Part of a small language model's weights.
Training: a variant of Adam for these matrices, 149M tokens, 9076 steps.
Each number is 128 + 24 x the weight over the matrix's rms, rounded and kept within 0 to 255. Layers, rows and columns count from 0. Numbers have three digits each.

# v: layer 5 attention value, 96x96, rms 0.206, rows 61-95, columns 0-95
# o: layer 5 attention output (transposed), 96x96, rms 0.214, rows 61-95, columns 0-95
# q: layer 5 attention query, 96x96, rms 0.231, rows 64-95, columns 0-95
# k: layer 5 attention key, 96x96, rms 0.215, rows 64-95, columns 0-95
# gate: layer 5 MLP gate, 256x96, rms 0.226, rows 0-1, columns 0-95
# up: layer 5 MLP up, 256x96, rms 0.231, rows 0, columns 0-95
# down: layer 5 MLP down (transposed), 256x96, rms 0.224, rows 0, columns 0-95
v61:116132137151157089121107148137119130126133068126139122169068129118132152144118139135120110105154133123144122140097163136094134131123101113124075137100141129107126122142154115147120125146110140146171182132121103147076137092109152145146141138125144159128151102139107145100082110078155121090
o61:117138127146096118148084145120112117098155130055170138119158168093120132101093132133142120107111141143133127142119142160146134157166120064149160118103102158156135109131151131112145141097143098110109110132113146166099151094148106115118124148119106169157096107119141119150090122125128133133
v62:164137136156104169132127129119131139107129126147135139122158109149102152148122111095136142089119124143168136150170090114115126109097118111128174131134155128116127108109124121140120142121108109122108092139124183137161113163127123153089141092153131141146123101131108161131158191153131100132
o62:109139122110103123135123123081163138128106144173134127091125117123114125160157131151110115110115127115110138127121141123102135115139135170135116104158115152127129155139125131185112149126121123131166156127091114083161117126115144134161107097135114111105163134133141129109150105085127125145
v63:152094119133169143121129128126131157126135113142117080153157103136103167139114120144122140070122130149120105121127151143094119143096116131116114127131149106134122127115122141151099134122175080124167137113148125138091125133103168155131106099146142145120151103147141116118081061118143095117
o63:100108130118121135110127145122116111101141110040146158161130147104147129147132087158163111136131168106139184140119120146137140153130133107126131111140097180159179132100150127066165113134121105136133122116085088177126136100122139147134124146102116156139104138135106106100126115111106148138
q64:107163133146172147160143126122109099130118104106161138156118149164144132148115098129152106107123157126104116090092145121113085102125114151134107126196112134140132127104167159127121107119126141141107100135148108119132121174098125152124162145118136150115134139131102136136096131136160123149
k64:121132113132107128148151127175135153172125161159125168120160117119136099116173138107150132119119152122135095110149122112116117155090156132090107127101113142134118140132144141120151099089144163100137139110134154157145123083108114136132114116118135123127162144173144116163104133096098119094
q65:117140135118141136144145106139116113143114117118116132138128134140136137147152125135133096089094137119107144083088132146120096158135120138108124130136102082159132112108127114089123090147140132153127121141144130098138062142109170137105147139148140136123118141148092139149102117130122113138
k65:152139093145123157157159175210176145137122126148172150124124134126129096134177135121158148127151159132180122113148144098139097124075150103148125129134138147115129116145117134165149112108137144129135104115128148145128148129104118110126107114119143103127131121180126104167114117091141124111
q66:097137091152138137123114150137142143161117123117077147134122129151144063123166147135172168119110141153079103119135102149103104168091131150114116160132125113135125142138142120137128137148125140122166095153134132148126128135108128122117142129116199089130145112158152150154110114118106116114
k66:125125129111139154170168153209142139166126110158155147137135140118137124120187163101144125147154142133159131118147168104125096123099138121124127123143147162128119119111128119132140096089113128150134121105139173148153148114082161080098112135131126133135132139169160133158111129106129119100
q67:101118104136167135142120136137159128166091108120139118117099131118137092126171117138165144100100168128060141106090125138095093161124124155132123145154127071133148133105148117136118128130155159151112137133179099133116116114097144116110138137157163105112122127159130114161093092134134127117
k67:132130102134104166155148154205157129128106134168139147156142136141137107140179144132161150152151137146165143101141111110129092129067140114140119119132132166093131093105153121116139151108106112123142099105119157153137118127097129113134115116099150116133125158164117124162120123070128105109
q68:200138150111104120111110124100110138101127124141125109120144125121116156181080130105093105109141104128170137152153115112154165090132137095130162133087138137122147118140117094111135147178138142115136149106090125147133115128156118144164128096128086143106105121090120119090166175107155126148
k68:117125150127144088132112096074104125117184171110105116133132130113127134122090122137091086111117093109099118136117135121138152154193131137092139112133113096148106143162106150151126112139135126113101134129133091102116105127149115166136143138116102146128114097105125141114151127163107166129
q69:126121148177152134162103135119076110150110138121137093147082114123114117154119135119104122071107120122156133117124104111113101114138118141114153116086117122159096144126109147086161130174117103135140106094074137107148089122146135150107124105151136142118128131157149136116146096122108139166
k69:111081158115121062107139150091142120122152125136126109094144107177126153118084144138097116139137087094121114139128175105126107126169144118159140126159151104084159129132135101150089125149146131146123128151136118129118125169121150179122101148112118094169096128084135175126125156153132137128
q70:134107126120136086127129157132066123104172180115159106139133141133129180150112097139105121165131116148149118121163135069143109138132143112115123140151159133096161137108165111120151089140147127133116091151124092125176167123134133104096105154115112194148126148104115113094138132114146092083
k70:129163127103110148094108133077101115113124113101123108155101163116103146111107115124103125103091107118110145145142133142125173118144100137118146114112093130159119158094096137086110143152121141130135156131141152102064097131135109148125136097138125112115114145116141124126127100156092171147
q71:132149113121115156141132141126131130105115125134141091144151110136133124167117072131114100099127138118135146130135137045145109147089110117091118123128129153138135128115104096151134138124116100108126134082132108144143105126129126124135157114097097191091140111104105167120175144113118104129
k71:123119145132134080126092110094105135126138107124127102140135128092087131146085133149124096113102110147104103126114135143111137124165142159119165092111094090131116131132131109073149111133140142107107179132104153157122100129165142177144114140134117124107132126101135105143142095131103098177
q72:155144157147141121129100145119109146114137158124125098137126173126143125130117114129106121100092114119115134146119123104111136136109097085120157109130127107115120133107130136125149162156108101112124128139113118134134105122152120130144171089151127165128125133122132144077148136118159105131
k72:120144094143146099130114138107109138134140141130130131158141163103139113106095133129109102091135119112104099088155141141115154157147138115113120128142123097141157117130128139126136138121134162091109135152150127118103163112112135147149136138109103120113093114115138113152137127124080180130
q73:093125126124142139169138123142107135128100137126125147147121130138124148170122114183127112144107120118180118151107132132160146130126161146133121123128152137153111142152082130117112136120116133133155129123098148103161118114125108140131119145110095155093140116132124136135141115123145117142
k73:127080155127101105093097112065098119103141110093112113111126106139093169123058107124080099132106075096124132153114141144159132091164106134145149129104130113119145133121124136105111130152117119111117146122108118118130124144179131144121113136126077172117137114086116155075167126165139132157
q74:150155126126127138111123102134130111146091131175097145138112133127125121139132111128153143124145135146140129126127090139132139108149152147122110138115119106161107174158081131129145123129105117111160175112123135108107142130120100119124123130136098113133137150165126111159143157106118173122
k74:122074153112118116143158148115130126135142152101122090072135092144142134115117138133127118166136118116130124154132146092148156102113171123128143152094132146117106129141122133143115126138155110127123150123112135144141102135150138124152123135124105143157172098122107148098185151148152108138
q75:183179144141120132159171123101242185112156116141182055106119156111144105112086096140132141151138173105186144133054075158144123178175153089088162094106139021125121205160144125143100129160154169120059201175168107148076140075122125106156173025126098089120076105133102101151153103179040133158
k75:134109093116129099183135158148148145095149141114079119168090141086160116116161167136112149148151096153153110146212130161160137100138148135132138138093132154106103116114138127110127103113107137124160128155167122128117144134190133125156111124081094132167077112069094083101133120110086160080
q76:136113124133108128128091108155140164116134150132152161134082135101118128149146135146152141138158160143118150152117116140130143084116102112087099122098106118141122185134094147142127108119139122119146124131142147153107140113121100142141151134109125101145132121147111116134147181140128173150
k76:136091104099118134160167123159136119131148145140114104108124088085142142132134103095129138153151136150175116136173147101154108105128198124148139158097155146095114105170101101159168115133146138066146131127114153112171171143115129118131095126127056141139089122091112106159126116093113095082
q77:108117121161153125125128137119115091153148142095106075123108117158147090141112164164125131106095112110134168122184138144117149144132154113135118145098122117141131114152103183114137175138113155140121113132125139111142086132118135139119151150130147115125142119107166148108113154101118107147
k77:119126105093185125147130116140097132110127160156158171133117137136148158107126118113121091173159103139111136110110222087133138141121071121146079096203171107136127156118120136107104127139113128136132160171135118142115128174109137144153106171105142117135125105128137132119127134127132176129
q78:171179128137142138103151104108092096122136103161103082100169140136136137132103062115117129122083164143135091136127116121098114146124154129138142143127152133170123157182152105145113121127103106096116123160127168129136156133124146124080148117100127165114140104150137184139131109136088122129
k78:091077136113101160128149113122129148136122175100146131153121095073136135146143176131145163153120092094108115114117098092091153094145085119105140131129079125135096115164122164159116140119153151094127172121117122128129100072145098078156098134104142145156151143140117114102122108155159155123
q79:099102158123138127148125135108143120149090114119131126159130131128135113132113147116105138101105106114125119125122111153158107146156126142164162110149122140132121065093148104121143156148106155160098102132114136102160088138182146104112083112158153114094143152138117115111107104127133141110
k79:120170102190145141105145125091139124122119124115105137140148130167124116124142114118124074096127090136119150107136093131137117151139102133130096109137126137124156098101146168141144131134134142162139088124137078125110151143114123170109142143129152103125128129125137154150107128136092119137
q80:130116154111101095096117102105093103101161087106127082118139130126109162140070102118101118120180090121128146172146144138161159077164126128150122123121122152137137132115129127120128120125149094149097130109127110138116146135141128133154118158104069166127116116070143122116152104144121152158
k80:166153120166150139138116079110144120156144137088138127082127135127129111150108129141132100121072155142112155091094143122123148114126128114103128093129115099113144144173134167151096147174153141125112107125106140120110125129168111126113139108145156102135137114160112067106164168135136124124
q81:105119158107148135139128106080085089100132111115128131141135133157112163153085099109096087115145107141145131138109149121158130096144103129136134129130121146157150094109145136109112107129114123139112133130146115134131128143131132153127155152133060159116134132082121131110137126150137127162
k81:170117144190126101132088086139120134141157125097120105114154152137117094130110115122144115114135137130131165151119143143148132140131128114158144130126154082104145158085106147118146163162132112145105116136088102110088093145191136136132102100150143148138128124136139075138128116107103147167
q82:100149145113152139127132109088099085109078140140126157132145117128130153161116124110108096112104122125109115085054145129148113121144119139127124129158124098157134089120122124099139106137142133156098139135137102129150102128134118143109149159142123149112137137117101132146108118152130120138
k82:133131098149098161117117083167153166176137133144093152148145150151138095142189117087146166121178132139151136114150116109136080137074143112135108130141138132144168100155120162167129180133123132102127068125112106122106122136118115096151112087087172089136187135171151098159096149065126108134
q83:168158161121133116157147120109098119072138116121141114129140114124109160146100099120100063110122106147140124131115140126151120104150115143082147129133127113127108114109127127097132095139159101129124162107120098100132102130153145123098102123132071164111111134103106135117132113160123098124
k83:115136165105164101104094138082135105125127118095134088125114142111121115111091092140117128096113144121107090145122082149119168096167105131188165119130126148130146125101141135072132126134122148132095125134144114105094121083204139151174165135161113128091117146110090131103167118150138132146
q84:119129092113081143083118128160149154142137130134111144142107122121133114121159149138154152150133152130104149137145129141132149126102131119129114134109118136117144141133145154141132143096114145123128126152160128145113155109088133101157154151127169117176138117118156098137115162118136163118
k84:127151096130137163176156142210131127137087130150125167138121147084158126127167130136159145150165137154158124110139153137118112158096154113115093159112137122134104142135097121143163094103106143129151142100124141118141133160092100100126099135119126130112133102166157119178099125071146100096
q85:180135162114097119157139117122092124086136129132137122135149121165114173138086105117101071144150102176167149123139155087171149133128123110111140109134156141130122110143103129112135117145166105115122148134092124135138130130160130133124139141103086171116137127085096131081175160124131113130
k85:121144123117138104106098103058107118121153134101110115123124155108123143136086120125107122100098107118084120159114141159128134129177139152109150117111106088158126156137095147125135116142146150109103154130135104117113115120141101169143146122137097136115110109108132123131122119164119139153
q86:127146143133140137061130113126126145149167166107142137127104164102130129118148168106141158141109143157102134127129124145137169111135145143130092128103117095144138113139137176146144119099119160165103122152144138122118181104145139113147128140111096117182093093146131130152120130161119173136
k86:140159101128139140131133144169096150124093128123136116106146122102144118108160103115150141119161131154134137098147135127131140146102142113124108156154118142130142136147090093134159142118114113102153093144129134099110153113092108085142111148106166110116122150138153127127115123111138139081
q87:160126148162164173118107134100105126111149130143127133119119120106144154097096074146104119160136105137154119160128100158149131092118144107145136143122125120130189157138148142131103137115133156111099175124142146135125160123182142096094142175106108111135115139098104124140151201148115136114
k87:130135103101138136146120147083112155119165148117147109139155107115123105116090097090147074104145137108104128100157110106140149120162101130118124112104127137142140088124102168081126107115127149107122146122119117090138093111168138139144134097178147162093131119097124072103157106136109142112
q88:160127169191102144153150115146099106133169075123153118131154084106095163118117104072113099182144129160164104166155135130154134124140153133114098147105128142186134098150108109109150089120119111155131158118104129131149173112154136097097140187164119155105105124105082148140157144128083132117
k88:122142119139164125144130139043150142081115137111150108087117077077077085151073121117139089083099143127117159124128108129139111118154125142169127134110092116089140101120095149138142125134175156127078145088130139086130117105128123163128102134134080151070112132124140105123135121156167144113
q89:195093166136098103130096091086045124101165124095171074106140127095090213146044106124069084122133087129178138188126129135168143078161147079152167116092146131149152119116117131088160122143118091139102144106107152113138148115220110163168148118093069197132080151053100140103182120155095140166
k89:128131129153126111142125122112124124122146133118143094129140121153119118131120106116131089135119124126125165122117121115119145122137125134131120114129136149121144140120124151117125127135141127139137123117121109128130116129131130152120134145146131149106118126113126134107148123134104118122
q90:152142124128128082125124128091083114149170108154124111106199121154140131078104100118118076124137117113100112125146134101082153137115132129112130115184160127108118138170106136120163130145159105101127128123109139131131102172094112149097142101153137151125137127113158170089118135128118134155
k90:115116132105143143128108143101135132086153141111131131131075158111122160168112121149129169138121137142117087125101170095104144106130091146105107124124142116164097152147124144124062134150144105139129169167149144138127136134154140130170150148138084178150103085122127092112172110137121157113
q91:105149148125123106133068109115135112118155148172092152165134111099124116099144136160140112106139077116120129102189123109158145132093093160142147115112144141083140109108128137111112132153116122132109122105131150138136130079135138091100121133129113114124145172090165116132124115141116152111
k91:142095122136156184092124149106102101156157108181144075089102134169136124124113087110121138101165130080136122121132135113093146136140138105166108114155147144201144137110126130111117115136176143156152163153134135097124133156131124137156155100192141146089187068144130108126144154099159109139
q92:172174114150084115155112115115105153098137102153079125103133148110107132124128098097114100133121092145110085124120154145126089131133116160115170138099115119151149166082181074119136160131157113079158151088097102157077124150152160149191157110132104142118118134121144153122130159125118108104
k92:144135195093177104115138106131142159168149135130170096149139136118117169122095134130127101094138157076113132148144117113153143151155124106083152133133149103110088111145128130121109068085158128179048089087143140081143137076121119089144155137140137174096151144142093148096115138161151125146
q93:144122129119117130108137123120121120147078130150123124097150133125119110124110117139120116120159130156137103133170085115105087129179122139127121131117111158132141111139110112120112086143134147130123096105109133129144156116154141149100104117132151146165130145145126140147138117127124159140
k93:117113181153114130125138119114143076136142102110126093121083118149141142099120155131129139172109111116117153143111127094102147101150135123133149143105146140105085137147147127153143123129140079147144109131118134118148115151108115119137158120155137155165155128116125133118126112133149120130
q94:133158120114148117108111148109119121143133118161123144165108158132123142144131117080116105106137144138112078136113112113113121137137155141133123142125121136089124195116120107139140109132139113118114115106088132125116110135135137118111096173182112155114121127134146142168167107127138128106
k94:116087168163125114106187165121147116104110135090147052112127138118117157124109130140079121108120139110106148153143099146116133131158144103118165127093137118144096084125144119149098120137118108150122111154152131083103092116145170110136120126153163138166109161152126123104173149160151139103
q95:117131152151101110129131123146140133114157147114154154136078120195121149114134160102133122176176166147146131134117153119138151128134144141094080121122127151096109177145080139134110106108138118120150120130113146147118146145095103149135147159119097131156111143116135134124180150146134123123
k95:162101116114130110139128131116079123115133107086140095077146158111140148148112116112107147118119175136128149158123148181132107087101165143144153145135129115122145120104116082131117131136133115159134177145119144148153135152104160097140110114127112124150100155132119094139134122156150131099
v64:140154067112161110111158158130105099123095117123162122119101098106134110099145102145126129123116092107086151117171146110054129102134112157135173164159108152070149175134124144124139122112161089101134145155174119102105121141111154082149133154142130135127121142096135136140094120149132170102
o64:116113092160156130119098118147122109135118160066063182158095120154134135083135120156125086149136093116146128124158134121148148117097122124126126115148128140136129133127135166081130142108121122127104125126157128172120141156098147154148115149137095136091157129087111108133129136147119123151
v65:081129149138115123133149124135150107176136150121062141159116156138164118127138091128126149114160112112118121132115141106085112138145133172078095137096134157095117106121185139150133091087123191126125120082124078145084147094077104148153164120154162132128131126136129129131137117144113128036
o65:120111129161116090120157106147139120111139120085145131123087097121171176103086108151157110136149118103127140137131156136101109147134166156126161119092150158143132146129134115000116108128170154112108122110147153186141152128113111144115137146136118153139123124111118114128137144144150137108
v66:050120135113103093092165167125121115125131172114100184131133104184163088120142133145105139117142121120109056133097138131084139184135097126103086204119073088076129137137133100127148044145112122132138141141126088116168138130149146103149120202122130121095134119127130110090163117147109135094
o66:120091136143073068120132155137114140113163154153127137144061085147141131122159152114111131142163129100100133144098157107121172129101161120112117101073116107077147169135123114153105094121099117172136170134109154091093175138120148141121108171095108151102109123134150115093191151128146131134
v67:135103151119110122133093139147125108131102167140090159120122121137121106152123090129137151117110118112091120150134122137113113147122132103151137152129141108147124156103135083110138167149134127117131116103085130123133130119127145132168104141144128146120148134126092118123125096078176099166
o67:147130139117125106103151124091155127114142121123113131095149131091126108113123126100132135108138164119055129143114124131107142131120126136125147137135122116111132113118161099039136124143155117119141144120150119209106110154141143101142112113132133142123120136148153111100129085135151135127
v68:102103153207093086104158139134111205123153132112097111147167112099137148134135118145128122128127106127140122108105127138126123175104150134090125132044081125117106111134149143147151099129166118101130133097116106133197178134113169136104099151077121127125121135119102128107168137136132091106
o68:117095129166107087146097152100111106104157113089152081145106090102155146117092099118151156149091147104143152157066124159128126132109152146116131126064115119113146161122148096175108125115153122133139135132090136050119120142133145111120131138095156139161106131146139156120154105137128107182
v69:160124079134119095112067125109133062116128178140103140190115120146113122127136095091136107130140106103127124157120128136125129148120142147130094123116092119091147157114150143130148112149158135111111149138127085161121134122139109162130090131142125123148148142122126135141089141148048130079
o69:202117160152112126161151129144132089136122167154142179123113112132108134109147088142170107158141129093108156100087143143143097118133158126112132111148110102105153156130142114124139109149148132128093123124131133132124131155127118147083104147161149146115141149089098124096121165107128112106
v70:077139125111118131118091134124140124143109122171070199142162101150130090126122119135116156156145099114086067142125123152148134181111152144143099167142098033136129192115106146099118119154126141131097135160123111100131138127127122120124107121141128125090161150124173146110123100106124148155
o70:134149157144088148133120129107148144123154117154119137137141126118097127142114128119119111163205149120084126138122164109127175130107135137115125122136111086103148149131092138096123125144127119168141177161129152137077120152129127114110093106143129119097091143107185126095134127118143160132
v71:152095169129110097102151167146126126118125149152135140104101079137094137118132129160129149150134115111118108119160103149117123121136100126146151158097134132124121154128139067117153140159137070136146134120115156105102165138133154111157106134116118139135148142103078113110145079089133108131
o71:119097125116130092112135123125146112113137118125100146113132132110113109124156147078104139119135178107074141187086104158120143116101084135128127139113128135111133142123175091121138124119124110132146137122120110154095117161124171112187116121126103139121155128131136104139149080128141131134
v72:124138102168145151168130136128143132116110086157158105156154107092078145142123157127156138151119124157141141119092137127162104106139154140128148076136144147174129142081122136120122174063120149141107094145136115135098124150116155101111121071105124118159103168132128150170115093107148142187
o72:132129121131142160127114130146127138129112109060122118129178146143108095126110138134149107121111144135187118122144120129154092137110108122121120157140124156155113086105140120016159135118129113135144111140150126222145112145143148115105137076128123124158121147117137148150115105140109118130
v73:092143101133138133164140143104158129120141130129155114148161130133148143146146166129156131114150108147115128106101161101147109168134129155104118117174111123118139102123110137129099130101114159123111139154148113118144114110103129144105161115143113119108093141147158159142130162181109151076
o73:128121126169140158168138139152097131116111125128130115154112120142140130101122138140153118129151101157195102104141177087158107153120133142135130105120120135134152116130083127104129126134132116146105132140119158144157147101128121153112152131103112099119092124111104140153136178147102101132
v74:140168147150152131106137127120153170127133118097186135108147115119161133119141121139103122138086144153150129135109137117121133125128114147106133139132129150118107132163160132134146080147113126144129137130162134123132113129129124095092123145151158113131097093146145091132128121186096092098
o74:105124134148121116113112141171102134159133127092140109145100127150150120113106097151125148134116080124164111103163143116135121099156122122140129128104122157128125165152122154206109134109098127131100130102078123072142166110106126149139133147110164125124145098122117142159127158106085115140
v75:056154136091093121099154126127108115173151150146039164125181128155150102130120156136106118150169102090116098146169104115136157156113158133105115179101105058094162166145079154131115075154128112117120164143123054119117134121121096110137130109139125143103139125110205127086144137099065188095
o75:111142130135087129128126137103129147132155124172132131153092114128144169177138165111131078173197148132086151152115149121120167146092156143114112111097146056103137172125067156159086115135141154141126160167130134065092099147092099141110102142136114145130096154115181116126140151124137156116
v76:154144179130123111150144112146136121129148085133120105071156140127152167136111134127128109161131109114168104132163141172162121170115133122133125108120128149177099115150087133091127156165110116104113152097112101124131163123113124155143126077118128122128137143133089158138123152048123074142
o76:150135120100148140116159143114122115112120098171176090101172128094135114117123112085117126114120160142086095173082086179093113149105122157123151151102138101168123135124100133090146164140130150076101149151135112097140099117110102145141148125122136124139149109149142157136098077109135121102
v77:068122069112146116104142174125131094120110124180130135145084073135106113118158135147143150130135107136097082119122129132101106152161125168130148138153120111070143186104130124106129100074160099143127134178174116109094130137111148106134126152139113111125136164116117139158110091142124179107
o77:133101118154135141123116127173127115107108139071090185153112114160119122093128147146136095151164115109157119152130144127152133137103122107132126128138124148126144133131146120005135119106121115157129139145148132228104146141135163121130109144121090124095139135088126113135141141144136120144
v78:125079144170100080110112114129106136136148150151108168115146101196123117115122104151165163165122111098122106152109152146079115122088085135110097157102098176112061168142167076130137144158129057093145131126127122126170172165121153138147128153104147139137141169120109156107140121126133079144
o78:106085133126088099087120082095138136118150153109134148108117143117121128079106131138139162131117182073089159120045144133108121109095123136129150082110114139115146157139179129072130144136128096137139128109075134158137139172101131115153125108122135171147135109131132132086129127130161116129
v79:093148129142155159123126126106152121155142119145125152146109139142113111091138117144116160145167111141094097105146134134123142147170109165128131120139109145096127091141134136122104132109118146151119096145157150113084147125090103158093161113161155109114115143115152127126133123145113166112
o79:081129116130122148135110121133146149114137118186134158171120119147125159124147113139117133147186123110155129142171172134140135135149126134135122088112137159135133131133105159146132119123147153143111127116114172086117166130125119147126135137150100107105134131076097099147135144128165166125
v80:116135110151146134107145158130165069132101160119129145127077118138131126122161118136149132082115136137143101128117133132103115152163123128103105081147118132086098103128131166140138126098137118114122118120157096131123113102137137115143130136133112103125127152154079143135116108157120142082
o80:149098109151133101143139146166133113128109131084130162110113110159147111112137113147148130119132084113161126140132128159126107146144144100122138114127118139141124134136136109006124119118123104129115139126152127222119157119144141172124139163120107124115146130130090135137143148132147116126
v81:158137141120141099133119081143086141126113102160059125119164152104128103118120099134109102160110108097107150164167081145117153145078148134119125127120137110131146189140086180109142160143131148095123139111085081132125138148129134121140097118133162112114185122105141146114110139064128140160
o81:150169124107132130097110135082133107119151148145135108108142119087122146145135111125136082149143139107076147147125092165103168127109139159075137118148129073142130138134127153102132168130171140092122141145160113106103087162107104118120099097146150148150148149114175129075075103132141146127
v82:116153171109152120097139166121122165140107136114124158102118086129125096116171131146094161155111127136076114119120140126094143123149092134098132152116116122100139143137120135111159096137107122159164120129163140121122112119127159086081134128161176105116108101146127080120132096157102146103
o82:093117111127110092115110142186117153132150117086105132152094111153143140131127142138138155149165095106128136129196153129154163075142110125114112104095119163114130155132136138151117142113129150151106134085102124109091160131130139147152116134109126131107136124116142135158145154138125146166
v83:110171136111091086128138134126107170126159135124087146137185116147161118197121136118102123177094141110145125123099169086117117137097147130115122190119130068148157171124089128122163077179128114109125165132102089117206093149134117088113106099146127164140095098138194098111137110112083110122
o83:108132155133090111116146158127103164144149114103146065150105146124155122133069140110145108146127147144081149078135144069128144113091139138137123148094151067105139151101108131154104125153124147145114138131061115078115084125107126112104091116124165149138081138142205161141133137120094101139
v84:178125122176148101193125124150127132104088097111147122144119162080108118109131089118126174134111121119092137102107163156136130143132112152126128064158123150197104083108121175129123192098127119115120103110135153159164138153120113160110158083118132129126136156138097175154111110115176123184
o84:139125106126141134175132110117136126109116110083140111115171141128103121107075080149131165107108131129148145118168118152132134112119132156119150141146126135177140082100149123000160151125140126135133105114150151182150144147162107150113154084164106123114145117130123145106097111152161135151
v85:113117136122095122122124156134124082126133154173064165170135110150115131148110141147132114139158102124133104130155115128151133160114141119133135166125119086107147148098083108114117163162146114102101145133086095114143143138127148107139112103118104140114146170103125148103136122067117147130
o85:143130144122121121125146146089150139115134126189120135132144121103124114139160153075123097124161174130080143162075124149121138152082112135102112122129140065118119119102106101102126115151143120138136154156144135139086085159120149114120109112132130134135114175131149114117135099131152127120
v86:107136108118140147140096101146115191150133089125125129118181160072088155143121145105131158139154124124141165166133142170171162120092154156141121057136122114180118116138079199108091189102152145124117128151157163148119125098122100161115171070109118115134132124130146160131122161123148160186
o86:119184135118128201162118084094129132130127092098143115140173153093086164192070126154138168157128142144173125114132123121141136139167126141159108136169131116161143108130088171098143169122129143116134128153151129129132099131113067129114134094136101089124112121128144161134078117137117145149
v87:153155105131118104154125105132136117111132123148163159103174113132134135124091076109140140186105138124173152163128130122144122153101160139164173136156109101114121169129107071128090130168152041114081155148120133116152119163129077120137124100117103147133109145114138137146104120102128112160
o87:128161174129122155140149121065114135162106108143131129141180185140107069095094093110096110109120153122115110108097138086122123125119122138160146146145155090123165131102118125131116138130095089126119120162080115137128111156102107131118137124153155125120148093113172131140084117102098084120
v88:143178156144137189164142104124154090136123095145146129127116170133094129134106132131138104134160125145160127115158101086194137124168149104111162070119132134137121039155090128148056146124102096126099101113115107123143113154114087119112132094103096114153118165125117118143137155085090148132
o88:119141108091157131155136170101142152131104116206189108139175159149127094152179145094099118085134120155138105134147095172140093165134138112088128135112142108158095085109088106152099111152131128093124103155111139095122102148158099159109163132140104110170141166133107114158096120106145151103
v89:076073104141094120128142140101134179132169187145126133162141109157117131133126161159150134131184120137128129111112110092150140119111125133111123147099064119090121111141159090163114095125152115113142117157143149122156145141133129124125145124079091151121093135129174153093166144198125169119
o89:082107134154095129183119114100127125142137144150113139162094136131110146149141162133128136144130162101178157109089176080160132125120139125147096089114122124096148134127129116242092099144129112172176127145084147067138133125123132111139138122121113119141073141121117131128164166136111119144
v90:073161106134158127117149153113135146119123099133155129127123138139120123117146144132119160126129130152105097118098157140103122168157122164127115129144096126110134134127100132115139109112130139163137117171172149112137143127102142120099141125140127101103102126139149129138127111168128143124
o90:111115115150115160128105138168104149116132111094124130164100121162118141112111120147119135145149110123180102134162164101161142129134119109135111110116121161130137130128112153107137134109110119158109136131118145127121162116132140134123134139111103103088120114095135133151148147135117117157
v91:152124154142087113113134151131127140110149141161134149128143142128119140160113137132113116144118122144163127132139121115143149131116123120150121133083111123138120122129116096122138143190139099103131135141086144118189150147121155092127085129097103132152113162132129100115145115109125087125
o91:123136129115113107124135148091126138131147119144148095127129147097105109153137116078112137109115160139094127125078116131141128120106103119124105121123134100124125126113134109179119130146130113127138136129071118086103099143126151102132116116115142133147117163143138127135139095102107110132
v92:089144102128162121132170141127123118135118098161115082150140102115124137128140180138127120145155096155109118128135109123146142160139144157101172130125105095082144169128074160118125116107122140130110142155132106104116134135106148091116115094144122086108120147116150146150124134118095186102
o92:121132111144149157127106160149108116120115121117108128153113105146131124123151166102143070159170126132174103166132127140167145140093107134098121121131127116143144135128096137111120136110153135132110142185166137133099121144121150128117135120119104119126122176087149126159117134144111115133
v93:108158123146134100135185098113107145166132130136094145130164124134144093113139128149120122154141123103106124126123120079075133098114135144076139162133104122049144203137093141142143086098155113069128133130137058117127105158101113079149106122119144124119114124132182116134132135143098191104
o93:081122105159108115127119133121128140150130160052121141153067134147175145101127139169152049152145111092152163104153135110141150124082164138084136079093138125113134156118125167105103135111158149134122124151114114136117131162090112151112126122118107148160118140102168132133121171145138130136
v94:136182160156107150160192126137152127163108126119114134108182153083129131116115142140097110146183127123143135131147070103198169147144151122118157082112116109126154080136095182152071116104121138116115133103114097154087120118138080109151131079077126118120119126124152107115152143091101189123
o94:121177106115114110203147153079128121149133093171159092134148122133148128201160129108134089119145129147156137152155096162129144152117169149095116138083151091144121126101081140171102112118151154104156124155150147055125112157120076175107161116127098124157139160144144125154122118118136166108
v95:128123112130148112128126117110130064117105161113123160156112119141156090101130104119114101136162115149104113126155103126107156149135114130121121170174076097051141143164149141125116089131120130137120132117136089139117110140151104144129116177139151098070153122106128125119116145173103169086
o95:137132142144128102145125154124121103125122179213120174136102092147140132108208121133106103151168089107131133122140151143129148130134147136107124088134109114105138146143126140237107109124114130151124147131139141061112171134124121172116130156143122137100156142108109100094133162120147145119
gate0:137134120138129189117142142144171130102113107133151119131132112145118125144149106133160104119096163076114150127109102170128117117156094150157118095137130140128140116068146140127108095090092159145186101134137169111130090127150167115103076123129123093116153148155113164142085112159132157123
up0:122099135094134107097103137122087123110164149107134128149154148139162130026109126130113112177127149125127141123143105141124114088154111131153134133153139134117119131129121132146120119118158099184141118130151104169124120135107134108130138107098142157130114129094138127092110104151129153125
down0:120131071146124110135137134088122127187137141140089101144105106161141136128106104108160182172148135161137099146126175108142120136102144131089121155132134132111106127138116082141150132116147129109105182129153115103124182178140112108097149110096114124127139109103095142128135142119121127158
gate1:135158106119127134126122150122185117135116147143125113144154101113130112129149128120113107115138164097086118128113109170072153159125142143111126167157130062112144152133131120182152146137157144082118162131130103135079104126133134089144122100134153114091133127154131141126087089105114108121